config.yaml
num_hidden_layers: 16
hidden_size: 320
num_attention_heads: 5
num_key_value_heads: 5
head_dim: 64
intermediate_size: 1280
vocab_size: 16384
hidden_act: "squared_relu"
norm: "layernorm"
norm_place: "pre"
norm_eps: 1e-06
positions: "rope"
rope_theta: 1020.0
rope_fraction: 0.5
qk_norm: false
attn_scale: 0.125
bias: "none"
tie_word_embeddings: "early"
parallel_block: false
extras: ["local attention windows", "gated attention", "value embeddings", "hashed n-gram embeddings", "a smear gate", "capped logits"]
init: "uniform"
init_std_qkv: 0.0254
init_std_o: 0.0
init_std_up: 0.0254
init_std_down: 0.0
optimizer: "muon_variant"
learning_rate: 0.0139
beta1: 0.9
weight_decay: 0.024
lr_head: 0.0141
max_grad_norm: 1.0
warmup_steps: 200
schedule: "wsd"
decay_fraction: 0.848
decay_shape: "linear"
final_lr_fraction: 0.1
batch_tokens: 262144
max_seq_len: 2048
doc_mask: true
train_tokens: 1035000000
max_steps: 3949
dataset: "wikipedia_en"
Each number is 500 + 50 x the weight over its row's rms, rounded and kept within 0 to 999. Layers, rows and columns count from 0. Numbers have three digits each. The size before them is the row's rms in percent of the matrix's.

# layer 7 attention query, 320x320, rms 0.0536, rows 173-260, columns 0-159
103:486460457576498449472531513522498532476443468510512528534527615500451540464533487592561580506506474547502354542479491537549488500512438561505293467445450540491592467546499394541567524435511514488516482575544571635464448549525548555502555488466493486468530519421577437552490511606431479572540526494510537504509578416490553516409659444505474474528574499507537549467499479501460484482436550468518458511549451522495470571582394484471578559446513590595461482437537505546480461512589399
109:448482525545543555496557593471521532413532492521435450545470547423545499480448416570528516540490513550430444448503522557497469422451584462455554462496495610644513454474538550422545422559534507457466573509439486548526512451518509457484529512512548483508508511512516575515524502462424517445478450590527541506574570551492520472509464442517498448447486429413520480456427512446421485437553491572574442615470508516453515494491533415566406485555453447488540540546438561557601516526423523
108:515497454376456576466467481439509548481551470543596490449388466490503528531558495460547490497518466519511445595464457544479469482490539558619503538448528468499596504520460515516474448505567517502463500468499470478471576550489424491509505549392530499488502395401535450593546519527499477448483520492504593584592543479580600550426365529468529538460497598525482503580573557490481545461515553490495491526573468424548471453500542525467458475568549445484539535435427451426518450486419549
105:439467437528556486510557521474482473385503491573524468485442475461495500577438550539497523435522509436513516494427528434505441602462451476420544506541526576579535501575534426465477522515497453522502524544360595568468501510396523402563619490518626526504512400444503514506526525547503496542423539410485609419430455494484484546489534510464510508485543522508510449584510463536521488478489415528477435557531531518447470465510503453489483476527412493542530496451555554499471484511458587
111:525529376489453521488507487612476487484483488526568460545478512456542391480516539545415509400464530528527584499478580399449445552582558551462527473483587511543519612464492544528538462461535507497478471559490422510586459486550479495519480449531514462560423499499459499531538434551488488517440529483594492538492451432473517509375427459577424576474420451455458434565482484446479526479471514446524563511542519471455435507443467414538503500543503561444494444523486347526428434560544462
099:424526531510516534467490527544443456532418541478528517477466468461449477530526391467450492535517500601502522453522496555416463525494561482499524448551511475560492473400496553548500439509388539548557440469496489429563517466521507531456509486498508534530576514501469515512504534530493500472549514482431515448470557436504499452558405494475548530505472485562549424576529490481455522518465612467380571488474564545540537472532459422481449573370517478503472490508523549490508458481467412
110:517473451500604476463420502484483538453498502537425514478403526427563462454605545473511472545518382500550584577525538568525586430448461472476485593471523414528486502540510484614565485485458420464384598572432511462520513493549527516441473515606495546481446498535462474525538472516493491642464488524542521474454454484484509446554477412442450536542472511471458442478520524430457459492508527537488462536492623501497492546564529527373501498552444521463451580580423520478480569513538528
107:448434553491585496418469502517447579471481470563582541485546467434567546460489486455433541422531465544561511478457453485482482538470475585536535450450450508434389490490541406512477478474575533467580543473554518502474524487532530537541583460570514510484573560577434570507515471435536583505485476537452519532549481451571514484505501466450460501432582549466532389509605493469571503510535451476447471505465442567531498376429495566516449526491419580488510446477532504511433556487554547
107:525474443540505548511384521455558464521579454487513519513559461445478420550501526475486475417495461419534446504552432502610516503448519491482468553452557487435533506488622516383349556518554424494451499552412507431432451481485476484551515536491538493542444553551502400558525527494496493512536609479548577480402464475423419449440464495478447415547489484442487491464602509488504515457471492490398533490465500467560511484583535429428527472479527500409459426510493538506545588512514559
102:509567468496479514536482552520503456508490462552474515571540532528453442503512513469475436569446447553495484426509470495537599496472472437403490489348475529624478500495538438431468546522534588526607419509417519409502539526483612526560501485457479435498534469552443469490465532444478488448581476526541474460466551492532549565538534519486503483446586540405538509505491487513511574397558473501534462463508623422450469509447478462531450557528523468483565461481477551512596460522491446
106:498564437486513380529554594601524425621471478456553477509496597420474616515549485588483497471549473500469476475432543560458528462411458466490481478526470496434464521440456568465448507506474515479547503459485470561471529463506582594426447503516446524480454449546461479430499460484462470473543559536555486551456479463552502469447546576496513561464562602507484563520575489482444610587478545496482455477405449419515501402540476342517452518466381438425478524522574533436519500443515576
108:457549447537506497465459491477421442462492552415525522438497523500516511378508536557520513551479344432438470476554467611500448536450568549532534514455554497482460475557540489452428465496541536415485462535496472480510489469568597439529465443459464524487404576497532530477511563560526545473498592454462496505519510548485470514405418531452533502440484447466445566444444400547592490557426469534415485554479436481507517525595502577444447482532588514479532441436488418512432518488574430
109:474531490536462420447452471510510583517549378588463557588450546515494486511531435556506454525496430487542474478457488494480591589519468528517521496497508508519555546545492546537465479457527571519473393514545536473477472517508412500525451471450411460460428456499527483476556516471549498541514471537470519484547502548433501466516500608592492508502502515458424531480480462552455586484449493567544541488480469446522440618492581580411444593421453478443433594539465451459594501598550520
101:556488488477502523513533486568572494475479446573457608431486542532451517594509464496449479517449562499522488445582411535435498473458461515490489475479527489462508490523393499517510479458469530488541476493562559364419451494511480563496470510552455484476487556546515461555558534509461474533527583537448460453536600573503465507608455490553511522529473492436498549485529516528490479477438501552560553431640534453510592435508547494442477546496568541464452449499490565512602485637499562
104:439519509525556422534506558557445522527503498592481545455416460611486432436445452424439464503592407530405532475472487516513506526495529481499460564505532417459585503545425522528518539498470407507534467500437450509515509470469448406505527515434505498488514489525395497500582456546507465444578502522526565515521600552474489568562449525566482555588451442478443468492544513451400604443443540490458392471556586478497458462502488442541499461495491520527470531530476510553552509475521382
105:447548472449529393487521532552475443482494582433498512487437439606439504487571458539459445458545529495523447573422596416558550517597590597579447537515528459485518519527496514452587430580511499583531493492504461510475550557519489530446479463526440497454502508477465511552497516516410523585550475467396546397405475504478563525431565575447474499485586478487451468581426551481495451509552467462425485596494498427507550529473434446530530549453445489451425502413514475529510572448389520
102:462550488565483561457486496490503590554460461578567514527516552547566564456503452399519496547490559476535512453506557519463496526444515507391519547390456441488532545498578516503501481532445472515523443494540550549454491469457500517512476486430509537529562454538441412500559531533381524455542506465523360558621497433488490471558420528451622506503494468511546489564531534497462447504569536549485531541413517491470514428501491510382538470484589414408519497479439581488547510532497444
105:487453601486527430457508491529498531593558476495477508497570561325473430568531532486472490490544516470415467491469444541522539467496427456494454481462539519464523524479498581573504526471551506536500528473479516478475566584591468433459434476504507431421494488445567533485464591546446519457401543516556512520524534575488495557581497490496512482538489415444518496442531467485537513481512393437521529498535575526569459423523568486563449415593465567531521449467507423574462452484600598
100:457527495498557528502550493502453534457484441485572475513476437491539487433492505395563462466526465534476514539486413530436558547370441430497537407463513537516470572502426454494617439521457528429395553549421476519604457553444490419457521487513486442501482466474417550459472539564563496518494523466457586498512442441506597527530540536542527544514407455468433462449509492523516537553482391461459558446520400508401483506528507475518416551480465451595551556552474454638404478542560570
075:508438521470487425497482467408499481462422466541472492582476499525415475511392412467466491578463479570527493564560425568526578407546501440500536607504478606508587368477527486407477549520513457402501548514569539489510424466571553460543574400481500478471450490524530512473441495510445494534450480584547522554388513595455516456552578484526486388490444441438457480518564460519421539500489488562521510497416446421437555431472594504501518520489447411536535537525473550431551552397531621
049:520542424458457503507543458481499478528508478528551540482468470478485546387601626523585462526411545506490580614547547457486487515481492443537513529531427526433411538489459455552472480531509476527522532555424451495442490526466403492577539545522437444485495491468445415497579496454518552559475543435479525471523542364476532527464549473438450515538440563542555415463439504546521432566483537518485615423418510456510405564427494525541525439588442530421507505386500415593549459527427474
060:479434583596562580510540577504493540549472583518519413506539495582547448605390517469471554492527389507408448513539484555462526573574573465468523435478538537453555488433426500476476532480576467506623463534471500414480424495537504508498542458409492533523511557480581493568416461505488492489558487620563481531487515601464527555499459448527513504448515421473500512539523537486512472483514472505487390468571540488493475424503523438533404592518556523501496493519497569501491586464523451
059:477475543504589535485454577467490544469444554516487437553519475563554412542380406459412537499455365508430423505496447555471553518538510464475519561518533537515566427477471522435476548525538467532608484522457527483410477489565504484480530390408463527503484515501524476530454501484521433532524479561546538555495513589483519484577469505478503475522492449471476507509517558478474501466476522493503423469556516523441516438462545463463458572446541352595459483586525594438601550451482509
076:450561373517419427520526467514427372531483458520475556454512493372461573471618458492499506515481525466620547490437478507581525472496439494484528462455540555473525514475566496504540489533473547477404490455479517526501507541521555477521462541510486481501467503581452585399594465518393482500444496434480531482533531423497533499423544560503499475545470474540433509553502531567522501573453449517467557475399380518484545549594423605482623454415427522564535560506532457465578472554500560
066:503466510481582520477475570464449548449451500569469473521504495524535463531401459464370528535475451509549504524564459574475564481557461430498557538495566584551494402481488547391526529524557472518502465528512516459462474448600476465496547457413522594516483526577466526456471492458468458528494393558520517630549543518459466474576485539465438472527406435466479501509538527524499530526484515505514518447490537586513558473506578525496517533446503395609494553595518547479538453456448578
074:490533408512452402553489411497472399568491469507473455417498511421391561432583450394516447482492511518633555521423473553559484433479474502555504420508505585454581487446538526487513481512467586498362519487518485465478500476530546450472444485540581492490456496590485531443520435555442512444439461431457497456552565455520540516460566557500528502585486441543466482560488492502527472530457518540443533482418401512479535552529479591507529486494495577569504557534503512540539492567496517
079:456508432478465450545538499586543455586589471475522566551535457431466533446636535557513494500506564526570504487480554461472494539454502555484468517494531436509506606496456491612437420464459522520466470440450518576541515551395562563533503545521443427534554466400503451552529566499516521476504579444435471420464493440464532531447510565503582486473571616553466456573421468516559448506453397426417518541529439472526448528564393537440574471512532542407487509444448489490485499547572470
084:588627496548473538420565491535553433495473519520436524483536423481537482472506487547602481540506474523436465493449458449476492464511482578461481473510481503516499556525508441527452462596509450482467585510525606549464471528473477460525551441535469495380432479510568508458430523540440584579529525461493429532478480385521525510516472433536478563483456473551481509469467503499568544440557552513546440471478446454421549506435510477477463528527435500528514438542470429561489396483498533
085:395510439493440396542590440465539440542541522480462561472463513451464571493546568526525483445536535435540498440500509514452426542516463549519522489546538521479563427481566535530555494492511540502430532512555543456538583504405533492483440476509607430492426441479587548498555505594489505466451503412497378463574496463501593514449527505465545567543498475583539459535448519488542513485449536525461515547487443510465539449541484603444491476495494607499506536466522454583453454482465455
117:496568497437618507531460514473521577473418536542477546535481462464547478486440447432462468499489546399500542425562449454617501590573568423468442508508552464537517435600498570493519450472566473400453497466475484455584486508512495487539548530537457505494512531574501439513440462411525541532482453576596504568539485571436392497410470500440494482425513490483443548519508618514529431443459544534521507525423488478459535519457541561513581494540573477516491423573489466538474541473510538
088:525557457559441499493537520554456453416497596524519523469554448513572436431535413496450450534531531491464402481535496500488515511476480565506522479514477423423540615521469440493461493613527419496592508515470623499421487587431541391514534460459499535419499517458615500536424548507524468514605471472523379513429451444438503461478493447471423503443546425513436484432523496586541530473486534461520497517499487466464550490504482458491546461436503514492479510535417521613463429469503429
116:555526543447596507563513491457613467439536458463434405490519453525492444555449557449472507510557473617480559416495500503420463493531490533390469527504465424513509464458479493513450482490517400459454450514509594454525464526477363540517522429421482480557489575549470495512444493576555455590439614540690481419496414526498460492519517594534502475458519511507456516500515563540452487490513462513511466491509492470610474407465536536439528467543480472517512481508475500523482510471489569
116:525399522487448430504527445443484493494527455486464463532489457532430402509531507478530579494584451424529446579536501482584509567501453415546544535436446501461487470517494484380509536463568464540573509548499493562498544513534595469416488390535450567549540532522503516543491520443507578496431435504475384472558484608500529519543472468602515477588516415631615535573545617435506401532514483454498492562447496511570536506527537418503484630531575498552560442493503549580570501493444510
119:462463498497533496436557454548522503605614559497537439480505561546666484411485481580458407334541534454501579507491536465502443466487442531492468526530430455543363536434505527466530460558510478496546478587446460511479518580565478475484487424508573553518519492405474511449489511439507559450446520547529470582419503488532555397483471579508552466496473418532568441495493492531583562461408410539536561517567527443485460574509480514516472388538545560464550471534546510454538548459446494
123:465446481630482544511510528426589357456451525520486455461472566478530473469538592455500525480489505513497451427485461544487497429489511613419485506433381464475492477519478602531512539437465509505506541477468552423477477467613498473451421504371545431499437475505485472485467480513517561471477548516566454440550493492427517437538487604380476453403543588474659520483488538502507495394544528409557540531448466452529551490566433591487574552535431492496502399490438517422477486502474491
058:446470536510483439496516391496546515440497511456466571533478468481504489470458439524541616443525501452550490481479466530545469462575480500543527481545452497516485497483473504564551425570533503506430489494473497485511492547481488497560442484466461508489517467456415529576552466436546503469517509498483504568603431532521554509447563485409571450463496414565547456532440467530458517525431486497557563461475527466578528504472438560554479450482450604514489439433533509437508551498499518
083:493459522528536590538490490522482556486566541477553436458507549494516494551475561540555455473555437446423510511471591501465411568520574489523487369572477426509504533520450487526486527440528541500554510537521460477535582530440475566463509508481585557502501455427553536627471451495508549481544484580537496458574496491582508535465447475508518510460527521478586550539488481422549469384544467471488446548587565502460412436427477379467392501564552614488533440393466472554343546508501405
081:484522464466484403488472535484500435511445466515468505490490456501474494472522404472464556550471520525575509501497422571542600450464391511485535573469546556526523431483513546441524486575474516520433448495494586464449465484583576437543521462511454486493427526607447529392486483516445446494474498443472509555437556487417536453550517533439474461520514473559422511512553541522470521586425490484515514490499425499476593495516498580507565495444475371564499541620520579426620480485513597
089:488554451497468419477486472491493442491462461514436496498494490500460479466532395451512506538500512539646538484481429550524578408454446530496534545461600591540551490525552568497557522550479515510386466503513562454484491505564559463526505498560486481475479499617423477396513499509431458530469477444490550533482573454476506441511541560452464469574487459529406468528503555519493541601436505522487490460450412509526544498536491612435631468407491439581505562571511555449629416536501595
070:475490516501458581530545456564538515532550479419561528506508489522488535471560575551628481476515602513431516466523607448468388511448587541547463426514459407499475572523512448604465465481520502440506530472466447589526542541402501562520497513557499470518580465409535488565535504527550595436537520527492457444501464484541486548468521482545506546426512575521561518491469462469505468439552461498492500586510513454538429478497473453472467461517512564428554394382449432544415521496552408
085:435584376511486464508493480497501406500478456509461539431492544389441544481596477449482503521483528503628564503443541572553541436518477462532532479513528563503489498482527529475582526546471579529421499465518526467475509517512521496492498498534534507461439488618420543367536482496487484472427460402476522451513545464491542500422574591457513493581444460553447501565482478586504526545457482545447519496419404516466543548592481640501569469439452508602469546509483499479576439506461524
080:525532489527453503516532512613531502535578477450524554540553485526484512466586525542592479484499561521489507496488533371474455559475531537512424478451465378514490604492489455620448420476452513515522489452449526585493520566368554520527475559520430397508547502407458469583476564493523578444538556466461510422466446442498505548479443515517536497417565579523529489497458489520506477470544467449487487533548523450531449534462443451440518467547537587409502489455464430519428502563590434
075:507515502548513542467605519507527505376524505483555598532530466571622481495477543604544566493497517503375418494515521437475519552464536563434496534531480352542430529572501434568474502544499462498613521496475536482509511581462448552505537496472439412478519469446490455520522507501536513538551562532524477481468446513470469508492473441468477535418526592520532541461504489559531524404508478439545419543589514424491499472506518478463468509529480453410485454448449478528451470465583482
088:577444622485569539456396549404447546505431483550492453538485518501508423498424426415435502562465449638526594552520464553496484399553533477512579484470444561442560498438460430424430525485536425574521518539518442496483465498568422487544474492514436620529522654541498523479444498422461472526498508595501594556484543515515510458563394439527477489450522457473446508492520509478460546510508547538518477477480551551483496534439510450549520561486504425530507421544557528439534574491450548
091:527538505519521436473516556535525455493518452512473621575584456403515493433552442553598489527445493588543524508436527396493479468478492587444465483546500431508524615519449449616409459523492483550519468455467508569470514537423525500553511500518403477460555491465478461507495524471428562583509585431419499456440509429413534485527467488509515492444487583561438485538416453563548531461420423453482471513536425511441453510483443564477565517517454464467520433472457452462538445564577532
118:425517485534498488471505488541492466584499425507490459501553496429514466502507469500463467538519451443406386571584523529528465553444512542461552520579486484464525529480483495544516503519557556417362464510508491601513551453426505552464417499520553463413517495561459456548510535517630476487502487540516509404481564508540450513472477591588552501468547517532533519487466512512561496561457493543483610406409478502470542534591392542450561420467488504603615457488489498473495525514556466
128:506377584481524483594517492477476528516503511461516486526499522603445467533413493449487515472568543493462558513605485527450492536512508572534461508468488505506550444465533491491547509400480507524531496495496506409529552416422415489463369524505578370538494492499559494505549496543552382444446493527557495440484427608511519511499523493394447440505555430449616512497554509458468445491492497501523524563528584500535501465418539486475449513495573522455519578516595560482544603467484475
122:445541570520492562536462439473590479477502551445481397492471526536529402553515469525449530527568484457486506437580539514508544491472492423546642571510520557526491454433492524502476504517508550573505549452526459453504507510576441577470478481411491576605496488479526535560519414467457458402553431578484498542506447519579471551482495498641475543540538547520548520396516462420446504524567509457466455482469567545568596479489465489514405500541584514430496497515542585523489509482434474
113:593487507503552513471438467548531569469513537534555424478441502560477491522508522500458499559519554475476488504528515562526484450470540482485500528469499521458486386471589485442520469504500459531458540508456422468511490527580386550493497496491539554508473529459503454513528527525640438454486462558577418492453572531527539458517463569551401533534494400554473540507540585602342541502496485597563554487455547467483507468476569482540560439576512452571447518456474505409475397462414527
124:536499391444458499534434420566486457503520494506501519520443528429485426468504427473438422547468593496418416452491430454554606532475528493468500568498441538540456527431492458515504559398517467545422519488488568521491449479545487405527579482460493561578472549464509497551452422482568507484503515509522486457460507517448478483512578458540432542439499489425460506466515487532489465512561591603501453466447435500513504481542458471468505501559468450535531554548476473558504525495565543
125:440434486544513569446453456400416460564532562488491447518573555474439514512527473536412521477382518548520554417480562525479496452512505594612450466516493456546459625461422458500639526606490457440462482506541488469524481492539498439447515597470427604514515581492519496491451528458500484515530549496550475415496474524530558526456504442541518501540418544529507444480509522484460456528496464519560450529461509576461569520571496470526577524400515645526413539507567430486536579447487466
124:477462478489442516475479472458561472461396518497527547594426537430459517423482581488399456494474478522502561561512475342489491550530525521487446507561600494445467487552441569536477565511451515545502441556494515450507601530607496500621501433432464491522453491472476588470379516518496506420515407546503522468571529550480531443463509519553469496633445468476514450455520579501497489650551509507577461376491520533517490532546463581553514538438583438392530517534577460408488523464441531
122:476598520427500561444455493439453406553480477576454559513453553476434519507527523530519559491480438500576505434435440442526439610455560488494556490459459521503486578488468598417424559501548588579344538469426490524480529479448411503488483511548504441553481564518548490546489444555467503491465525481510515506383578482450462443517435505572534501503516455474553534482596500464475424457444398556461561506483538528586467448537446482520447469585501515548581494424486442523519407446507448
122:573559443521520505450478491465474519487526451518400465476469380509504563602537594509464500511478475490397507447523502518538489426522454637580555537556477402536495462484556566620464542474557412511531469477474499537508481552497439482572468535473533521520571471435514533531523562520502515499455450449477491511451522371460496511525432464518585501527479496421448521517355500387574468524511485486512571621588556460547425570527606457418461455542539522504525516471525548412500438410447519
124:495502492528522483545534464565472458445471454532568414520475453446466492468531621492402507533428480466537470549541546426595484473447438370474655453503627492557500498478438413561465393530485477397475610535512448488454534545381621467555485548397479444435501557554513479515465529524517476491465574548526404511506435500437451472495548457532430390348454476464471540515570424478444509511524426537488556516478557515463471373569541465497460446521492541515475506506492445516503583464444532
123:527462495483508521427457523501569434491502431529513517521556446479495477582545456463530517547483609509496413451480501492395501449528452544471507551556509521484556621450498448561487512530504519528481511555457510459508590511466414439480512458463383446495564375509437450524504447490497624431526582466499554474522472423518518500488451500478454508533514472445481480498464457526577480509483453629512545548480441492460501481469552522509480468491539458521512469522520391619432540490607406
113:483447512538524471526562543518548578584527449436533502477493565511471543486529528477478513465493560429414529453384478477523585513512613465480487544511559469543430419510595555545484497564491433507501505459516483545428474545476520459349459515489368444474539542421584448569455471499467553491500392478457497530511564458539510532626441536583539562478422507527509448548597543477515467481537508551552440507528527505555509486532425537513434488537436461544564534472430519469538486459504520
122:524517533621505487551448503553535482509493418546516474498560542459575531442422496495436493563504508528420490500540470595468595416422465525507500445461505519445492566510517458523354448544381488538433450450392462506565506465540512563529499458518494439500569426407504552499473547448494568565479551545505585422530429549465584536539534453554517546517528506541446520477426573541491462643609550526498484567545495506545513481495500497473446382593470561492540446421534562614533456506528555
124:458489499412470449504611545428533465532426518524533480469513446556486511524433413480508584536571489469531511502441449612550535421461528486521618568475458479587458420478517431407510509531455588556511557553484451409521560529544472523564512526443549406487481451535607467478509546479446504547570447453452531458530508465566461410538444457546499539536559536441518475481571543442470552483511455538517535617455573546499589437486464588508568504507615468441512509556545451427423520533424451
123:488514438515514453520517430464501584397551510469433542513497581482573445379527528506483483491556604530550519550523483445516490555436553520545423496477521583551564547453579455522510521608500522528403490421429546398418412407520496547546569555528506544468574576461453414598449518476472417470556450541557438432429461447573526541604442455572554429509410561494516481514517476405517494460487572500442470499564458507565477521490516554495535470438517484416583614523469464413467533505532529
123:502476439527460524494439409500602445511488578465540562507498478563547490541502566473430509474544557500581464530482466485516538609520436491470491468415529526508544420570596531473484551477535447522385549479575500367565449487529479570456564563559551578428500541523503529524566519459516535564469385493508450550558456502439420508622418508552468548502425422475437527523500468509560526603423475481474551435459538506475498532514475501479384495472518477547410473562606583476541515433534450
122:438512486535473533456557483505500478464390594531496466505515463484529515447497514491596499483586481649427480514478525401543487553430461519433460496512482541501461558521545529518473459537468472449482493377510488546482479522483512478448464439435450400493480467477570522565338533508417537530532440560492384496463514512522489525504537401378590417465556371528452541471505495551514534531508466468453444515466500529418401499471393503500555508528481480516485533449503521474439464456677492
121:484567537515550484536489469492530513449490439437509594585557452432474522460508482528546544560544390469460464477522528471507510548491425498471481537578480464415458484473490398487588425496558582630567471517565479450438463525529563560461533526549468466525493478438511548457406546553538443553546485473553507518409484457408479549554536496521453481508494588418529496480542550545450527464564466501592375544523506488476505552509495505488490483572476492493448481492630549487453608432464457
123:503584498412517479469507534416477434520515519516354565415493465458498531537487468471502405479498505456532491509424451514463413633559510481502391438435507440468522424496531415545493503551527476574483520415537564539434472467522538484521577507512591432544551484431500523500530538495513564507499505433545536465508587543499483527485519486430414528507535581527497439506558440428535521535529479538463445538541589539460550559545502513489414525455518479469511548539491525472642543446580486
122:523495489546396540485491503488533418479510589543513509501400541498456568543489568497485499476462444485481366493497462531554462453434412526472441476457500483518605490424609512517604476522626486541506534426491555520442486510526473574511442517445523477457547508540489609397497413439401505577525512499407503554560417587534476478544502512612535417509458513525506418502484468469494494530472514562497472468526450526455434513548508506437469513589509473490487538455463497526486532536358550
119:444487553522541513497490527473386475505514518522447431500561501454568533554516421576486546502453493557582503466481393484518571419503541440457575460496561563486451506430644512476616454544510489425522494467523524489406557434494506504505479380486541509519648500481474528515466555473517482479443451485436611481511497495510441468520455481502432535478474487551595575566562532541516553555520556365502536503584465443524443474471563482498535509545539488516528495490591553463549482388515580
124:506526546470526508463572537492556524534509539462498487441476494402449516551472545523470588496464429558523494539506481459554476533603464601532531457456558475331498540460531521451436527476462511498552414454471491488587489574566600573497473514505520534461534404511557434578552489488533426464421498440580456547525535500373503471488472464410575516524448509541542530498524552503524457518560612565459570546473512523469498429417464541457539553503506510423516535437526448485430516546572501
123:473418497603474489604524397537477406558502646539479528536513494452560512502472581555541559535591534508487479492413494475573483511457554506406404467455550601517510553467525481498462594448502580472525474553474499486535491581438457524541457501542559543488526535454569445447496493500502612537506477454572425472518514525470491509455375458572460480477531532511476428527466449507473465522542425473523457471454529492413444469432543507550548488442551376490486516549518517464462472442469500
125:515430427450546502498455493399498473522546476543506526569571518514497528555498461502540535455554534461496551438515513505526487494545443566483592462543490524551473552433608540527423592545526454530458547517454460445497471574473473459546452448482555462441501588440477527498588572474439482555492547478522431445548451598472457520488431452448497530446463501560473533502510592578449439437524607505446558457461540593584532480515507493431530575501394536545496526552460496493442518473460487
124:517402572553510503528549505428581470513447484480468540535487448410476459608543416473439421464482483446599503483535458558491480488502458483516495560477480494495470436454556573483496494459594479475517518534503482572447525586488463389549387560473517508485562492504469536460460455577479479507461512515486518557431444495515427529531494552529428596505530482509536571432530606541498467491417504555574487550430440553491540513589471538596422507486498465422505556527565526441524595425551608
122:503413531430544471525409553451590550580491500440436559551473507547526446542462472555470474504472472536520491519484469452572398467588592562530512582439530467598489486581550477519593483528520537476554467512520485470516531467484479519571456485523451497463542524424415493502456519505455487531506519572494526481493532484504469528498508526435576541514413502525389485453404435508369630541526471508488575516618505541449559498462511437534456566512431473526547581544530584536436513471562539
121:485440511513507493540459449538461494573487575547562527502508449560520501519517470489565497519604498516478604464440441463499602475490383479586494538465478568543473511482433501369566526585568518520482458500544459489503538488471509481500506477452459495593533417489459532517470554434435441495344540485555500443530518487503481593478494496488620496476536482456429468437477448406491524511449483537571538441548521655502512521564498518435425565471514524457536421509519471411474449523537507
117:509508536567537503549505612410574465434473481537547511504487494518492513474572513548451504426419453517505463497533366522594559509471521497497421489516427620548556489559544553547506619527543622471512522491447445526450501483460477531447440423494495513527453516494508478544430501477578419451512516420451493394512474561436509604453505500512498421573505412470487437545488524421534515517438515495504422607475385543606531434494487488471453480514485565493510530493379458511501596497531504
117:428467464549510525520412584561531532464409465486412462460474463488506493473429491575495507522471448492515507488532504473439497494502557518440500507505518425528526561436449532527530426525553390501544503565478497495503434537474488486587511617430545544492506515524470474522504489520418450529461486387558471483503519434447511430431438422517476561568518425424488521433503417481490522559572405453470494446519498436579512538500563525523483568512431613503490443533441451505570521516524435
128:539531521492526540495461645471601555513489522521488554508470473553539482521486490599527457538512489564552504511474564471419577435544452532462489516503565455579431558471499534607498499471352464465417441558585457415469506508471491542417468437525616535572582472500577505602561525523528486466441472544464447438537530528538514549497522561551528502583541563420502489450417391514462481446550458538411523495533559548511558524569539423564499514480550462542487492381521480512516617456451453
126:407439480536598525533424491447526560485470499475440404401489485505495559458386479416488505517514443452479494588542545522428473452507498468560590511466507548463470475599510578482561475479499557514520445544474464443492416460452587484465507406395513503595479557500492452441496452447473557479529497537570473625505453496570521497556519539407556478573563500455534423462512524471458398597593520572517573519451503481529468597518556522472460490466497479592440469577460553451534574461442440
121:436442461368525487526533454554413531448541537440472537414463449470478467641517544480429516489469463523474408433474526550478533386512466519466487552533479508537605397571558567517475491597509526561493436477432519453510537452541471529521478513483428431543384545518436519548471410474522480468564432551537433561596545519493494455508487461470541488532469500452445612437455582488550518416476531549432478510478484481571453496504555480474490476488489473596495503548542520548503532508542517
122:471486455495553465486566489485545467501521472429510576528427487458514481469428422458482545506494460416474497496414603583540445560494547507464438567479508556499455534522543524607546534393443473570438529500519487477442418515528545537428508493484405412522452523463534532441436495574449457449513569462529476580550514568592501549473471528446431530527541544547613461544405489463563530556497568415568562577527512531496539472488572510562571495479516588527588468403584386553481455517447522
120:421471537521472522545603453456536496476589532369455563532544464492573470459569508556568561532478376527534609506526451524488486511532492627434431494499470543465513582510426570457497499540527439416420485426481477501559519468429525551531522509503523435465480425449497536503468467461496614513572488582506478498521447429423491483545475532497478541671540486465519535487564410502488512473513480581462523522510500534592470500540544419503504521518536524494525552627535467527452478533504504
127:520520482477502371471580472460523564437466467491463405457481561486514606523501510457552428532545543579540400540488499464509424447559455494463465468531573557494508511495540465557548491479378503420432492525403453552597537515499555549501565446466501518500535466544479572554545477550410457624520597544521499571531587482469482466514551452496595574501501477488503464431469557362517541398582505461499515480436473512506589536506477542600441503496452498493559567550548523400445481458452453
123:460506574434609527508521427548589564528525502398514505405578465560548508560461432478546536488493554553499527516523449523472535558373483535579511462498518448541537514540511548524605515453500564416489517469496497462523387533329412500482396514526494489485545431462489584562477473530547538425498486497454514448501491430468534413448480484555480484497481545512439482478502508438623394533613471406476454379520566458569452507522426442500533464508519509475448512483520496408508547452519492
124:529470494560500490501452544630475563456552432520430480445508561419564467522525546499509540504423518587588515453490456492515506489451490458484493496492567527528466376530481490489595455522529561556479551485525442518494539506475558511381468478435534568553469500408542478520519424444430638548469503550498521410512555517446498512464507568457539545500486458643610496536535477469475557440470505459515474543501469525486388526453422480529492514445584454499449542517522543557494484464502521
125:530450492453456549462489545461469587447491540423512462507512505533573517440544521559463480537465527562489462482412552486464486468446506509458545551468542540521500550470424587440456502457554574504531528602470456494546558504492460409508541432428484422549493513572568363548587600466401428451518423453452504504542568514519447441558548484548530541458477513441583569487509519473480532479547461523436501473499472539490531534539492513505516509560429499531477445570534489471535466424598572
080:498531541562398442426545557549491448460442456466545548572514502521482495543487414553426446569529482596477475477462505488484488435518529443537581430586476434518544566542448508477579458460479448536524452472622549423464504475467460547467585524539508461545575489439493472542439370565505499555585485507498487490512523584493455523565502455505561553499464483477562494551499562544394482545414460489557543444391565504647521503485463487572464512557543520430518447521564556597481466473533419
078:564461517480535511488506535495465440546494517520559426528481475482543555506473480436558445532497549477451480514551545475496430496448543633452534521512428495467558555504541555414497471455568491593501386484542548436370444515504406552427476536482508496461533416439527508520462530514625504522517515510523522513387453554472499496538538559547501411505549561484520471459503428500500472508511485547453485514470591522560505518521507521607492612527457563491455439471490584487530466604559577
079:500445518430479468510458520464496545579473481510534573496532462446472560441454565430575460460513567497528444510470568471559606433553449514484572551527520488405441491515522530521547491532558454606566547500459510526463542477540622584418481514459521495555494522512506518448514483540501495471546491438495408470491515504578465479513484556445506489527554539473556459398406447534447583448463556441535515516454508490446514519428529502555430490404465465505375515579522514523416546433461533
086:479454496434511499513533453506555437407510447530516491483482548484550589557466556559531522437485566443557525452475478533529589480425440483505547425510459501527431549482474434493521475438420471445520512426532501610488510442512477499445530511559453495505495575542532426530461411506548593457541503478487432497426460501552524383510395522462532498548445492513462584423468575622452487548532487602584555440637506506481462514408559607435526533428502471475497546564621551480585487510600491
082:512545535459580537557420502488539459579487503540508489485512537506469552549471490517598448366491558481492530444482492478401373431475524528479462545540412485504513356521499536485596538479527524526596533500579436454461628405568467496404514515604547532474583505467508518470445481461435538509490466495452509506438542571492563476510581524557509499448490561546480483442532368541547510571562459492547455537445512570541529571501589543459502553516447405490493539570454445525530508498549471